Weights of a small GPT-style language model, trained from scratch on English Wikipedia.
Size: 10 layers, width 128, 4 heads of 32, MLP 512 tanh GELU, vocabulary 512, 2.21M parameters.
Architecture: LayerNorm before each block, biases.
Each number is 500 + 40 x the weight over its row's rms, rounded and kept within 0 to 999. Layers, rows and columns count from 0. Numbers have three digits each. The size before them is the row's rms in percent of the matrix's.

# up: layer 5 MLP up, 512x128, rms 0.149, rows 307-359, columns 0-127
# down: layer 5 MLP down (transposed), 512x128, rms 0.129, rows 307-358, columns 0-127
up307 099:391499548523522533524491508565508440440459550560509469498505520455488500428518472514508509594524466477473538515506526376469462487471521460448510490451447498505485531418533516454495537531535521456543541482500485514480516594458456531463489547585447542472509482492473472511507482503559508471517443618514491507520453422513556519506512503457500536447465600540516460474463489501506544487474
down307 094:495447480479444522504454544503549463469506493520500504572465470407516428462520553528516542569525517533484528527486479441509537552536551477544457509576547475484509524540540501474526426454410444456499500420509503428466588487555556474558493499501520558488505480532526448504511485463480611474563530478509494456495467469557531520498495529542526500405556460489441497486556497440471516463506
up308 087:551509426552441545489573521526481533471454504528519526459509512452449536568425496524515527533550467490524452439481446498441527514579536476523488512458554486507551525472561516467514557506553525458473567436461510491476542510432467491511512540494485480508514531450491447554506529501574518459524487538433514512415527581436466482490552511562440441470493570549488511435529507486448549480572
down308 085:497510509536396522506577519527516515521479516604529568452481466459578525556469477455576537532528517490612503493542497490472493436464526511569480510454491444504520544507509541508519522428468534585470517470384532476485506460465527501481485525506570480424527527486483489496481515500482466530449517395526492503518553474558553453487512478509449473557453496459561507472458481485457519466505
up309 105:506472498467502466403420503509487476536473476533507477489509524532466433480565517540498478475639467430537490476503530472447555454516519480461550515457489526534515471478485507460543531559537576499485460490517480535420508473499494544495497498512457486531598493515451507537445568571543480497601455509540495491499474498455461525465478546516403533501442515510472503404501527566555504472543
down309 108:464453530456499399473508504517520403544512457544544470509491475451488534496482511526513538468451430586561479524527533491466531492473536523509502462522483453562402441544458426576564545500562557480473540545564498500560490458502455523461461529517550487460469488517542579489511509484562397484517466436441484556538482490498445515504481546503448512481467509533490507526526465553467522503550
up310 106:413472473556491515512522482578533519549544507578551482478540526508479421480441470497452444512551472498469477552506487492454509449486582565521491522444477460488486435457473494409538449490495493450448521492515463473511537529505477466414553417476510519541488462508531570485470526561450581519508472538484525571461495505467526473637566485541482503531543536491543495486497501479505537512475
down310 102:560515574483517508509422530516518498487498482486516470558428515583555497506465476518534541483474448420473469499511573476421518565503580534448503452488463529480493455482588491492508494450542432528485535495512523540519485520568538472457483506488537532518446530534509483495445452497541440519609555496487522440447424534556503508506451507481475529496556455449515441529495525550522576524426
up311 103:554473527502557560532482579544495522512480471505577543450493520509480433440412519539541483505453512479527500431532435480436458527483506524456516442566479501471597455509536356520545492478487515502525499513534505490557495486483561438454490537494491531534509509519467473523498530460543520552489437505491439496559489495452521516524418564475516507527542490537438502460501489462561577434500
down311 095:584507500494490568481537518450483481541523522465578525515525608494436529561452538506493481490504495475513490505536519550495479486473485563485493511495490574586475530493510492468491420494510529439509474510465501451500485529506539586494503476504546540444517495455491524519476469520464544508416533414511514497502452447501553448483474375510460445483577463500519559405497452406485545526531
up312 097:467508527480503497426449538483443549499525466479592468488449539468435491549394557528530444492547541543521490483543510486451516521526462520442544498531515499466562433461521482539526562538498451519475565487522512515476513476541479542422540500536396540520579516521470521509531510504496553489552488568536505487466507464501559615479441538526440474477475437479463453484479517428492498461522
down312 098:479494462509523525544554452517444501571461506532517438547505546546506539543480455481485517474462418546457455529497460537500475510464467574599498499463587440475471526489453529438453486489520506420451497475504457491526492478501564488542473503522544551500536499484545516547428452494446519582500529495526459491506413503517473527595516509559596483463484532493469566511512450462469547565548
up313 100:427474489428467617495519475502486504488522517513544429523598485496419542476458541535531562476531526498452536441521546489552483510461517475547483481517509458507485432491570459467516488554449537497512522483464499418538494517454463507534498623531495524450501544510471504488495501537442562464439532509458496491540514556521583515536531489555566431480457495529505486465517449441527534556464
down313 094:559571495482445468493512455556550575558516504516458451447569490487448497559504431491562519529448533556430483436526502465545530446528472453522508519431536507521415553527491566446479455517502565567513454525445497492493527464503458535462483474537558473465439583491541482515570548553484545490446476504507457452518508529501439502473506474495478455505494508503591545503506498522456427473518
up314 085:443511440485466481527462517495521501462561525521545500525431483482484484471519507513577505562467488472489508526496487461551554475523495472459501551531446470409479514377496476546448521482532504486530567482496498445488500545515429481482514468558536517475493523495509494455561525445436509459480469474515514494513586480544507549539545484542533553359482507560489451458556495484476365485508
down314 092:508540471544500465515582558504621470522497454442515534420474543527498483488501469521539553533508566503468496357536475477453442534433523508441484506455458531554520533453492413535549502492537488491498506490523465403468519497507510486518524501483573517487496475487519455534486516479490520529571473527524459536443487587454556527497456489513515506531547485492520487483430496514444528428421
up315 108:530465504519541623442490540430450529504424504479503506450505535487439471468514529517560476471565457455556502500521490486421455508544549459445520415513477541524499456478515462478534508459489501428539581456531523482453552475496489512532467446492483518547455513471385519591454497474497572525582489509521496521444516518544519503501462536514474487478513506502529544515425570543457525459484
down315 120:456514478524471481439496559521540464524451479394494545450458420532584485483517450561521461495550483509490490522510477495531516490494532515526482503522481501478517499457489491511510448410446475494541505513485518455502529503503516503523519483489537527532521603422523448598545552469534548549506399537530458491491557495584500553495417507518504503491475456434503555565408497526513495477595
up316 096:470483475532555491488439489502495483503524467490552514449556496481415462451534566517520543470496451520456469526561513442502505452490584506493507498482471580447579472515543496559499513562475485505546584467448492496534495527555498570468516555480450519470489488471459488480531502480492572511380493504592534511447473460550548553470443506553515447429533507462537528495502564477479471504408
down316 102:564467554430429535496496525489465489492531517541542479445558496476473499489507491510550479519515511477438504486493493542448488503494473447505504512518486501527487520484472405483495493445410519475494464466403536496478520487478548520557534537409498493527514526499454434488528575565593557561477591472511511510451590519411481561435450487472433483501479493480513514447544554496512504542584
up317 088:514511519468503581459521491542504519540529445482541472498521474491470485506500493494481509553514458478510457473484442489457455497543505517503500466474434506459573494573558472437588536488489486491457573469494503457512531543415536496568516507453418477520447522428504520526554494520507536513487473550529488520452526533492570434503444515554490451496516607493494520518483559415492633582460
down317 090:503537478501423513474521546530534494434488440503478523546533517546589521553513488466495518509500562525543501460527493509575490471399488479534458496530445518501520543455469555537511518505447454556530440482491475488576493518514514480487491598365603430499450476517426516523543443479496492515522545483451501496501538563496454444507452462506501582477545465455544508552477491469464494492524
up318 078:496422474564472521512482538535491495477445512504524456497524519529506468502457406505545447514481452454451476487483523532506466558557598522522510475451502488490476484498438459475538480542529476459468513462504454545434467469482512459554537490465500520533504440431484514497493604547525530535534557568520458534531492577452448509558479504607576522502502619520466450500492502479459547463450
down318 087:514523506542477429515472483497463510587473492512455542512390416542561562513457509485576549509470593519519509545504396502565540504452471512505553502424521564496510520498480476479507461483445488495501510511479514526436463477466547492468510463524486470508425464519463507457530438504527530408480511480555517517529503445509462423557524525490529551535458564433495543533489512455570508486440
up319 100:443497454456494646548462536520528516482441474529513505482500505446449468487494515579517514547557507493480481420528480460454539469494628488430504512471480514386494471482499493541516493499528434499510539469434508481473571535516452567425484490526485550500497494508512446498509507535523535515510446508491566510529457433455573481533468539578548526450491473522571466483508498507508513548485
down319 112:491473515540446517452529502414449519530453514519516520599515521478494445487519535516553469454523540433512470540446555460514511487534489528434542549504553460487487433450529477571483503568462480524509553550535570568468478502501423499442488492493419487515472552487453482525491473463488481418609475502524497538501483500558431478507484512496542532435533525451496488511540497524556499402572
up320 086:454442485558518447415495463456491465465504569474550517515523528553541505492515494514461518463537405495533459503476540491524526510522512465536486517536510564511532400464584500491557422554447509419450527483409533443491478496489510523422541501464485505492473516457494508452523572555466464540499445570592510500516508491527520454552516513557559476497452511498554428505473517454538495557513
down320 090:557539498458468509482495566502444538506485487459485504449505528514503587507507509476426496507435492449492560547483441506469546594484476564466488422525554588469559539483468462511499521444480536604516546518465470530460478477533391554533509465496458474483507491554426548499496476478550506455489541521515461489551503515457512544427491470467508492495506483463436597549560522528493530488441
up321 088:515461477542503471435545485534381466519504599523453463501467527461509434437559506491574428593473497521474525490522467482466516444443467534520477464451567492465470526487425512515491536530515543479538501474500450490531480584429483471530523502482517491576524480500482494555532490530554526492487488486434402518478487499583551465510500442500504481490548565511575499537513472497487461470577
down321 083:518515448390525525529446518501486432537444476521500530511560502522459540533498438544589489466501549551475509557540473536540505527449446502423528489581517525557433457484511491547516492459531465567481475532574520498467509393546466489485495507484565468480416468496518478502498552514461481484526480637483505512551459508461470496457431504507523486488462493473474460548500522516568506480451
up322 124:473471425407488485490454478535499494438518499517553570467493498481475458460479511581538519415561505466521529405528543456502506454496542485446552554525522519496516419419465479540601501481525476509504453488539519477475502480520504549510476495476471452455503501504446435501494502525438503436560464504518576459510461556453577467521564512526492576435507486552532425463481544501543504515506
down322 129:511542574525499476471569520480437515551479477497492521478582457580517539522540470459471503441522497538460444435520494487464517478538545481548486435512491521481525508497476568537597541517480525471458490513485490488506477530572522532475443490500530524514426509482459504533454446499464559631466428547585550471441487523518510470484439535492470444431494538506550470484423486474541556527463
up323 109:455495419507547511561446475529515558472526490505588495491506471488383491427432461505547544511540482488401457488533512479533480519459631576505534558468452463440536498503527487515436493507464416490531502505497503474550491537494508502454465474515498507448496463513484493559497473488488485529454520509520499564500466420483528491544529590565503516516439502499535501490426511480547567469538
down323 109:446464497491498507460558519500448485500486537527422481533502505490516461519445502526556440550540517510546518488511513534506510471451448597489504575540506525566508490469478466470503516535484500459468469476555489540502518539525515449512574492487491499515540423438480525437563506564488491569500482452538469477514473552404518568471467495527459502489466577534549433411568507416418532448572
up324 108:471483486442517541543517472470455509513541482523465449458468518471471561562492491496598483486489552487514534533499497483482535521553493514497488449467531429503499525478406513475490527577499521524585501497550466473533534552444456563479471602510412498447544443493458477535465502515493481516452517555516511460468522524510459623509450433501539493489474494493488469469496452439416597556538
down324 103:459481543488499452508526487483523518445476411495474508556503527566508423491535502558487477406453552538494498511517532518416533581431484466594483407542400498479454476482464516513465491455517535467529484522476531501508508478542488540540569453608559534547490556502477469585514535536509499483511512488511423525449497555458497501491449511474510494522421509481563525491523502438485463463494
up325 113:475497438521479549538481541526419432439486492527462508519528472449502404511525463523523565580473473528525519447519419427481531478459489518499507518467517543510471508507477507541492551519557457492492474504512468484500495504490482592523450518535552513468539472511493538511558541496453481539543471446453547496549381530501515516561455529495460585467527533616428451447553483477504465520546
down325 101:532429537530484536504484501452568552531500530478459518484471503531592481604526488420497532524477474596527489445537509425523530555501538397522504440538409548597490436529506507510489419507468452471472489484509532548473518489498473443511462458508502536471514530485476516480568501526459491521507490475483500427508466512494503550526439548482503525394513546469465499447492497517510562552455
up326 097:571439492466483559474501523536499436537534447532477435477532482562513487404550451463552505506528482433441505507452509499522497509542550528447492393501454479478500471512398514456556476491539539489560449454502465525478541490465540501529516561518489479529521464474474513542532596481473510462585476453437505511523426510476496489582446479576558493531450481457538510489491492523488569487518
down326 096:571534457509497476525492542513602362536559434550520517547486550437466496507512548467500435445500573467487527548501511555478485515450534512516476455445472504561549597541487533483501517491471516474517508510483529539547536431517481494431410497484528477524516448526447473486501462511555385489533584507511517516476478526450446483502490507471485501530573510513496479488484502539525444444479
up327 095:511462382518490484526500439551506484531491540502503495485514497558497491504491544474491512524536450478475498480523557484445563491475504479515471448444535521488514512435489470509572510494472492433453577511495451497455581517475501501548491524489542505463575467477456410522459470489532444425441488489529540570496522494548523455615533480624484491485533513595494487476529508554431530558530
down327 090:533531520558379519517479475494428472436522567561491520416562429479518538604498526491561506499534554475496515495504475553520534500493501483523485535449536491482552514488496552482485458471486496560456498489452573506469485482455574492516523490508475461511487541499573512469510555417506434492531508507563495523494505428506508399526520522481465457533515468430486404543496543524537531519426
up328 092:499514506455500522442522443554454511385542488508538533496581486461485514520574557484595531481482474448541491478493402486468457526488462474461519436459537465425590533557532457507469545509454473512512571492522470473494485500476526510522464548511453501510551441501463489490494493475488484512543520569609457416515485466520472527478544542512509524508516545534530503484492555475590441456459
down328 076:517468538507508431467474531478529527565540474428478582446465464503490477480524501522440535517443502430523469438546435562566498530528481460468471490481461549426470564539466494527434559498452575530512522501426468479487519462505568509504452533511492548552510460487468512537493475505450469552527550510508476507451511508563540501460513518507442579450586473567480477536483564461601473508487
up329 108:484502514454541540460485548577459566460503488523519522485458543523501470514540483428516474556482533493462489461506488490379433569518463515497482437504490409488566491523442499528547581494586469459588539482552464483522449515484459485484477507537448493526527431463476452564487488461503562441460494498467492543565464548468578486526560468514519550465493491485532563468503517417487501511516
down329 103:523493509476441533443474607465582550433459525539567469536507504499574561523442482472516535441445443512477478430507484420462490608522530528452478503475396483451543541494533537443510481495563520535487553500538464438544537556510520467497467474456433501524534481558523498547505501494460460491440523557530528475493501518530516476533465514473480504558471474471455520516528542483463467474573
up330 095:498527512504507472508474556498497484497450547508496495526469513529455473531551472502513470607549534520426531537540550440524506431493476496546460500521464531508532492492562449553513493459522492494505438408473537474532504505433512470494486490543506547511522463461450364572590505504492514465467477513582497507405498488563519530472447536526545431489480549535455506456433492497509599534549
down330 087:500522521424529496473486475480505532492493525507476525497464430549517567455504518508518458475486460515599490441495553517474434493518474448404511490550447475476422452437503555566530529487516415496528457544481522521506542449506427521408535422407501492553509543520542513486485507468535536522510488555458502542431439545494475515494565546502472566506530507535451511569477490547505553443462
up331 102:464444404475535448530483548481458527571479514532544468520449527504431501498576484535565551554525459541418484467528535509452533483499508522491485542473511535538473579492449510491476581506492544453536435510553491468427537483471480419494474479531534502464529396503477466401464524529448456538587473454463517489532495519494457562571520489510523523562496481498571474482496480452500488522499
down331 100:500508410522497554459445453556515480516487545490510520580496478530537507440555545487469409577445509457510497427504488468482512568460469558432503482439564469512522488490530416541607459476441520534542498508500514507541465495535541526542510490449503506534403536475475514531496449464454515559526564490462569469445446503535536463472499531466500568501487521461505572490526472503479541546468
up332 090:500420531452499508452485524503426469530528519498474482441502531477537545430519477466535458538457553499457570510501501455506479545496527524521498433481536525530598452509460460453408466514496548390466524397476480491492515504458539505508539545523541489537505462454493457513455495482508437484512513576505405520429506476560495548501495527521553444498605546451524484531530511555515471519541
down332 089:506523533532486449493448511520488408502505404449471504501453548450477481488510494537518505575530530484571510511486517552502477586450538435471529564548555488547487556479530596547470457461538488583564413512455509461477516434509511486505492443481470477531471501491445447485582500485492551524542465535502510493510508453564532555537514513442432487438508509496473555503476523527433452437526
up333 108:526411480555498517502446501541538572541499459568503539501580479525474496495491502526584548461551467543441477450523492502419556506565565475482532471550510474414468491428474495486522473518472467468487424508506490467500548501496438446481524456452514497510552506519460449540492551478454503515509492564464473520566455477479485483581528549549547498494514484585499387456496485497557534455459
down333 117:564445510549518513515493463477475492474475513512473511516524455479509477472512615480557586460481525477507458466521498443455521517447574496440517502515389491494467562519568463502556564444440496520514460505613448450534442509615548524446474535487515464541529509452444441506521513491449515557543494464496468501511509523536511467569519505482530507507529540461453469519475454487478576536501
up334 113:430525529391523486558504535448492495499512510531583501431521529384454479462491586502518491480579460496518508494540458467490500500489520576374534508539483441508542508482475529457502470536496509534522495504473501508502447583533521530514399513506493515487539466546448483512481532527524492435517390492515512478599470515461493543499496539475495502558496437539523455490471527502546469454522
down334 106:479585554492462468490529496489515475422511452504553452519458476494478560503487505572503478475492445496533506600484574522550451449488517464490492443531418562497499544472513529471484509555506572536483477526470528499537514498501476546538528456531587400505564522458525468483426519548469444482508541510503485493554478491399445486438543487540510518493471526596505438444485517482477548494433
up335 102:478500468532535460469542556493447477494502490518532465539440559498510480463471519496416545528527553477511536487499501480482580543498490517501505493506489496481522501557525487513496510595490488482512494541500462476503423489489397534504571519567476476529509497479498507463505474471565391504462467473607511500588487520482527548469611496479516521475474558503546387461550503400531431549501
down335 104:478548538440518517511464500462538529510464461454453450455465503574566509543518534480538519481448434529552477498511507505491492515509515488476503475501510533514505561492523488491522499506538472437503497447533497464491470461444480540451579501501428538512489525499497489486472532509453557523476480469533523525526547543460458537524574484444503561356479467607365590516553537562521452482520
up336 088:476520503438506566474445528500491528502478465489454510479494536558525435525500478490497559475514516520457463501511534467450556496539505479556458517548536464552449460522482467547507454489476507445488476487468468428439444574489526483502571533508565557541443511438502537507602545468500574509479482512436467473521425512437502501529539508529564517507438462519456468500493471443533632596515
down336 083:519508580480467406525459583433564498446507462524527514514513490510594562502490493484491538495503505470507520462520496508437483487517465438588474468542468538505513454550506512429504596507507436451543481503416503494409503436495507473532515490566528494490456503476518436496517486524497510470510532538501490507491573522445523461587536376519464516493506470506513518536503486568410522500454
up337 096:466442551509513483476525427483563418516405583552474470464489505484512554516480473489503461495518488513459492473501473469530605488531525482517489434556467406500538499373501559510487452522455529478511477493461432470542493516474472461454510463514495484561541480473482527477465559514540472514491462539495428514547494506541569513530524537517474440462527519479541433447492520487584508527599
down337 084:523550559459522497537532505519473536441515441485461548495414508465551463535496489538516488507495423439503497535512515416485500530494574516515468488435509550447578522488465554556425571481471443475422484532583467541520583518515530488458533504484554528546531475481475454517481404497535524485536489558466581431480570418472472483499552483549537467491516490525542493541518479471481533485499
up338 103:493457529484506501545486499516432470466519565492513461490580534495481486506482463480477459490503476395449524471501495464519565520527492509462466434540515456542563505503531422492532554411390502469484450481497490486441503526509571481460595537551478538531544474453524564500483469528439454510470555481472447538464483560481541386519484524560571519475508507502454517525443522517509565540471
down338 100:531543483531493520528511477433527553512498511511476456495447462393533501541470437532513528494457520525555493496500485481514514442545431494464469519546491474493450507493442513489616526423497496472478478490540522505514483487473529497458538474507516512513614532491534507479564525454504540587413511520496397524524442498518509485528543500553560516454465396479452500534471570460469551478590
up339 083:529534497550554523479441529541532526518554464538556514495532496453488420506508496565525517496526424509481532437519519519472537511511469480424534534545433513491483447400552448533521442527523462548548475516504514532519498500581456424483470472525478508503503492547436457541465537492451560504534456499558468552557503451478588525509465513465414479436495469509442465414543530416486484492527
down339 085:528455470464501524537552482492467473492513583498455504502538551527508507537497427465480507495402526544431486515474464532492436540496579522438520473436538553537485423520564470465420464566475569449510526507524467423515550463447460475562524518442472572520517532429483475529511497506493533512452517498580491524438478441533533457489540472561541460518539569446551559498530484485523512495507
up340 109:448543409526472515564470503448514438431448486514494487521470491506508499466545521518518495577469529474445510439507497390532588512465573419507475497485508519479568487483455533580477508496467481449540433483507521435512518568458449576555463546534545551477487495491453473533520579478450559476499511482534459508557431493503475532563515500521469510463521519559534456450505475477522429528496
down340 110:446559437515498533526569487467477496536518509466502502553521444583438509485545496457513419536460479551551489450515510572490496521506494451442483530515486489517488466428466423514535433443473555503524519499511554590480503598482498490448451491590496493549482535484461511548533555521463488471523526513464479539455492501500475576511590460428484515492467509503502482441505475580432526540429
up341 097:539502507481580572518489455534530508490431554493591543432592544504429471527514498466468604529551534491511471479511494445471588538472529514458512452541451430451503504431453543510524471555428515482514515497481423496476464504479433503433469490501471525466535487504507439440501515518462454518527499482475523535516453518532501503537561496505472512511491459517557395483474580485531545547512
down341 112:534448520542493476514452483501452482552486536557493481576484507560581529493547481562533530517482523527517444451549536443577539498502562537499491410522549483443481494500413503502505508464459446520472479552529526434456535464486537488551493509485434565460498441564479413476513495480507495523556502528499457460527408516527469614480441536510474509564469478516535515474452415505513479479521
up342 090:507502577484553547510434517407526485498447521476551516470494583529489480490521521508542499392510496389513478455509490487483482522576535498492548467504529489527534481490553486491487464513478476398458572483515508466506453539520521569478469496535427477508506513432454462500479563536519507509516509540485554540463537550505527512592499528556482485480459479434524497509354545453469511484527
down342 102:391582440528465463438495503485530475531552437479529566460478449504537523506473476476448497520511536435539503463510416482539493467449466526498480465513459543516504511476476496515545517530499474586505469538529481418495533445462444494532494505537493492511580572459467513567598539432475519520515431573509455487562531495512473560425475523473504493482542533455467577488571497497500527498541
up343 081:461526541450554559524468485472542452461537524500596498406515579450491503522534520458463554444458524449515483509508515513515518485468544563445547499529472507491542549479448502414501513513472422442483492480472510517434541551475522562476457526546495508505448463491441547544524590596517523492467484507472537524465494432474540505532468489487504495498506470491470359505483575493488498533553
down343 094:492498555435478486455479432505409520565544426579451458504512481534488484533542494535558514574519552510512494502483382476459530531484464495506493511470525562480527472474464472521451533483578446514521506489472536485453429417490489463528574560553511517552459556485452444538471574453543503495517487516481474500512473567464450527536543520508476540550453502530573567524463539478471472496457
up344 095:479493434574472473481508504460482492557461503542478396483543562518519564498491485491515480454523534535491495482523475485529558530549493489535521441427507416498535531462542526484472448536461459507492594451483429433448513529473578507550532542559449490511440468470519457455452455509569463541499442566520507532470492521574493529523485524544499527507478590477496455483468526456550573571528
down344 095:506457508494535520559498619537503518558501522532544526546486477530490494478504480438483489497523514458532495479487505479546454595480440468480482586464488493558525509535510514430559557461509553471481462487526497454435521470515486463428547509486481501504524442479458494516505447440483484500588553498517537527524502384480484481564417482482394568512565519480432507568505468558480488463522
up345 108:477506501519491501543476467492472430420542556525560450466477500451483445435439548509541488555479498456421546454508508526545481476447528572468497473443511421441599522472475498572553512509472531473522606482500445431448499466494542569557446489493497480521499526465492482538567480460483499442501502500498468481521520501539549550507474553509597543471497564526472485498484517490562449546499
down345 096:482510470503516557493446468510477489467507514443565464475539531458458424469477500504531507415516552477479505522521505521463498523479577541455521524414497486409534463439453505500557545486444460490542446484510480473446509445532549547503529464418474495514514529473545454514513518473456499461516498568502534451516504566543468559538498578464566563467591502457473578491501502516502577600470
up346 108:499451445515460484551496472523484492526498590551536538507516492529497446439487456482493532517535525466529505507524521471404573534476608548499491466502551500441495500455444464539516473476514499445482540436494422427497498538544441454523520462492530495530517502561493479412459485524428591468558485574449511514483514445471501474583531522565485484406464525523497475469537530527564494521523
down346 107:473475475433479479562529507411500454524511485554431542464544504437577502556441505491533549447579485559549469535495536534489505516484439507548502473494571486503555471543494526515566493469513512444427494454431534531448523480532534509519484532467526579539538496477491440555433441495500495511462535465431516467513468452485489526477591522547513464402456499492577464455512510518482544534499
up347 100:486487484574500505478507580495465518500373509515514473474514523533513444514509490500436446468529479489519469428519501491540587546515557531483490495480518509485576418510558444551491501448440489503506544462415524459437455541465443524470544521576411521508537486455497503585508492477496435561423451467541526500525473546542479523519486540542507482530435534518538485482490452505544527477578
down347 088:574458426529514464562458509463490512562520497485503467498512492491481524532535503499453471483508478470552488410509453522458447488510476450456498471521524612484479565577512556529474524488552456500499557512539500538497534439548597480464524557432513497509525479480497447547472517488432493540518504558481494549507505442574579478513467455470446535507504423480395553505457504486507424554478
up348 106:552468522547531477498477529534414476522519546512522512409568502449484506472498460486526504563561545439553558493525502470474451615444529539524485548523461462516506468495514464486528537449600554492563514461547514478537469531509511500498407488524456500500537489458424494504526517457492484510604479463489537482498498391533556494489453500500473476491506524456480417486529475510529582546458
down348 096:485407526501474497539517532427564575421495552475450532490507512523578550460438489534533466582395511498468498472521494508485492463453534482468452456486519469463523450497538449528515545514532567447404497506459470482521543522500574424502517523453544524500504480566512481472529550500497529440483466434556564523464511526498547495461529483592514464474514493497450505568567477469536484533516
up349 096:451441450484498495427507539543482526577515490562486511533467479483463431470562466574554472510512513501489481501515482456495494569479623488447513539498516485498456457431472527460523528535548483448500488486492512471498532482486433452423543519465487525562532455420464534558493586520485414503562463517463479550456480539418501467566492478523529551444522493509521520514448517499510542580553
down349 098:559511523524445446463411528507415517546539527560475512584497444519554503490475439541512445520429557487541493519465438465475513526520515475537496462452571485496456475483540520561548528522534436527482522565537547514464538482470454543506491506520499494516561467558505529496503577481530446492502486579562439499512471502534509468551568502521487420471511464423453445477484430447507543537445
up350 094:410515435527451521476515461484437496510459505510447401486549476569473595499480518559480445476501522462464485393537463536521549430489521496541502385476486507469527429491444421504551528491536450504466547491540490475488522493523513506530508504601503506488593515540490476434461506497542492513459475566543517478497497519488514502518550564549462518536528535558527498430523507498479513551507
down350 096:512515554489551565449497456548513528534449564547469532569499491586523496519518438476467553452438504500471531557518551518437486490532488459517508519558500441556446518480516523468468538533510522523465426481529428526584497490477453414502461540425478496522513529486427513603464471463526448517520568533526529498434515481509497546479536427464474532492456441438520541542474475500453510442484
up351 098:480486516468466514498458441473425457451531566530525486501493508438534469523461458473536464505567469505492516515531483387389539533496495460490523440511554453474590501560488478528459498533521477533530452539531508485425469531461476500566503570588473495505562500504534449525446521490516457523466481478518505482555477483479555484460624486511471456542487454525582526472476486486522554491424
down351 097:455524470457526486505505541483524499552420420462465440538501518609552491512482456508517406457540472521552470533527437477529506511446489509505506541465512548505540505565523497593512496463442441571485500518503473458507553536496487490464496476370482519567404537418505535511544477554461554484522503545506521466504517504517469466534517486520509535473514505531541536502442471549422557547479
up352 097:486534524449558553550477519469531554521492529501527517394516519510507434462572583504465493509538516487450488509511463427501513514556484541540514495462506509465570520518507553481512400558388483453519546486475458499471479533388464587498496577500442502445443510469490524480558516474544550470497487542564500482472440469542553472501517533505547530453472488541511498495439537490483560457509
down352 087:526489470507475546505479411519437527466519466532538487519498504561487504504449564515439499520518611499536503507515453489467526534427469502575521484478511497475492437490446480451531530511526478512457468508448519519481513604499486459492536414548476437535475517425542553546539459461461507524507528513618476454503534552488459536544491471446498452546563527542582513433511455502510412504519
up353 088:510452413513486448534526470508503439492552643536540477404517521474456572477527518544462531528502483510453499516506525445518574498491492458501440468462495513449512498450487445508499470471505502509519509522451531415465546515550494464427495503548551503457518477496496511476513524504522488440519517469589551529522463480506527457610506458489502520443569411576462450486521519524536460475554
down353 083:534523513519532547428497514496556487436481542536522466407493472531479572461442560483541514451458554536498471521530506554532465495429483493490479456580443590444503500527490462476515494519564528537558484485445516475506540522555475438430518445421506442429431545518557482500536513488468471437478464474584550524458463468491507456503563523583483504471536501513483519559511476467521538539492
up354 103:481472428529508425489429501546489418465520553516575491517552491460518463486535467508499495518533521473513527524490532507544554491459506498450531469478466429430536519498471483465539433557447486504510452532486477494469561534511551564501472479584512480587586532519505506551476577517463448453483484542414445498478490500451468471514495520512521527546540444528443425491481496486583411567527
down354 116:537587541468536525490536496502465515541474426433450472485521537473479492490513579423489502494542514547500506494494508513453545550555459491543497488480522491469489508530541497412416526532601440505498480493528527517495532545449449525553481505461437501515500469430520474541506447548559454541442533541578475482534522498395515465506568437513531535510475528470482508506477480406414533503558
up355 114:499497461501523521475511484478478498452440484546480494519472508438494478421518488463458535576555368449474542465501469514492570574469512497427532450513539493498488497509481479485550485558508396533452408547530490437532502455499511514465455491504527499537541545503495531498499467549540486546532496510483551538550384415444504559489520498479529500522560462555514442467523482490461591509500
down355 116:496504492523455477451531485537498521461465507489455521516455435472519529493551493397540453457498461414532549470530558477498504534433541512556545470470542468494594538386461482521525459479504552554497521509526502499535498528529501509575488462536464558539454464454495503438537571444490438536533486528472523496485527473559488506491493514345521570541477547497491503501529488496440489555482
up356 108:389522472505508439502532455511552436553506554500550491488493520587467472467535474487494448527504463528543440489503469422529523528557462541479522471474524523490537449399478499456578533496458481512433503503555496456469560615491524528528479487519500493463478438480515456501482441507548535496582466542481489558452450483524552512565537536524568470485466547534444452484467536523531493530553
down356 104:568469514487501518500469470519537471491499480545464461529460519574504492476533556501544431474584467467514491445537390496525525476584526514529504453482474578423542509540447444512545516452522476530470557518588483446494509521519549527544394484573473518508459438521508482517500512524523479405513506523511462454448502489421465459493479562513485525463577577502462494482443477482493529546503
up357 092:498478496494524531496459525439518522519494512511495504512533529560491463450523534513472546487520496511445475418537564497506578535518604469504471420511500482406474548476460485403448449548466476387449537470512460547541464512526446479468466492533527529512530508485442475512459457623553515419542510475449533576492467502524462465520524488543512479436560520486487512516456545528519542528498
down357 095:483554460528532482485529487539425441463516541491571482475446455557406534530486502521505441504529471512463519427505579575571489458493478512447483538538465539546433465477482487509472457537479465560485484499502476500491543485470437522576551422495494484558490558514471571437590522507467545450521524514529471543465482504551458533438484506501528478479499461529457522557484446498478463446602
up358 110:520519480517586511549471530568521562499489544529511525460527499487428466466533568494490551546617437455506424514513430454487505457455500526450523571528472555479508439508487514465572529494514409472516531503495477478426523544471492485510421499547515516527502441450501540563605548454452490451492439529541522487508448404515490511502514531508497470526440489529443501491481535529509476475519
down358 103:496550499451490469535420498530468546532521458509496516480509517550454484476494500432481542557489467461437486452517490510579533531516499535482509489513525546543529501527492539537568470480492465468479543482506438499509440548555511414400489537551496480456425433466563518522611484453506489489497457576471497507600487498501532581480514503545513412494513564510476494464575431506460443522479
up359 111:500437527452502473455531482484495482571483564560464476472496542456453516476555502524470505474511449428478517516518482426519545504578516475544466412543493537529565460455536458495470445503496520492517468468417499426486484515509485495523517513500505497509575500481500497484527481491513484498478501617405477553458547559456465478529534576614544488458491541526592477484496508450480504595503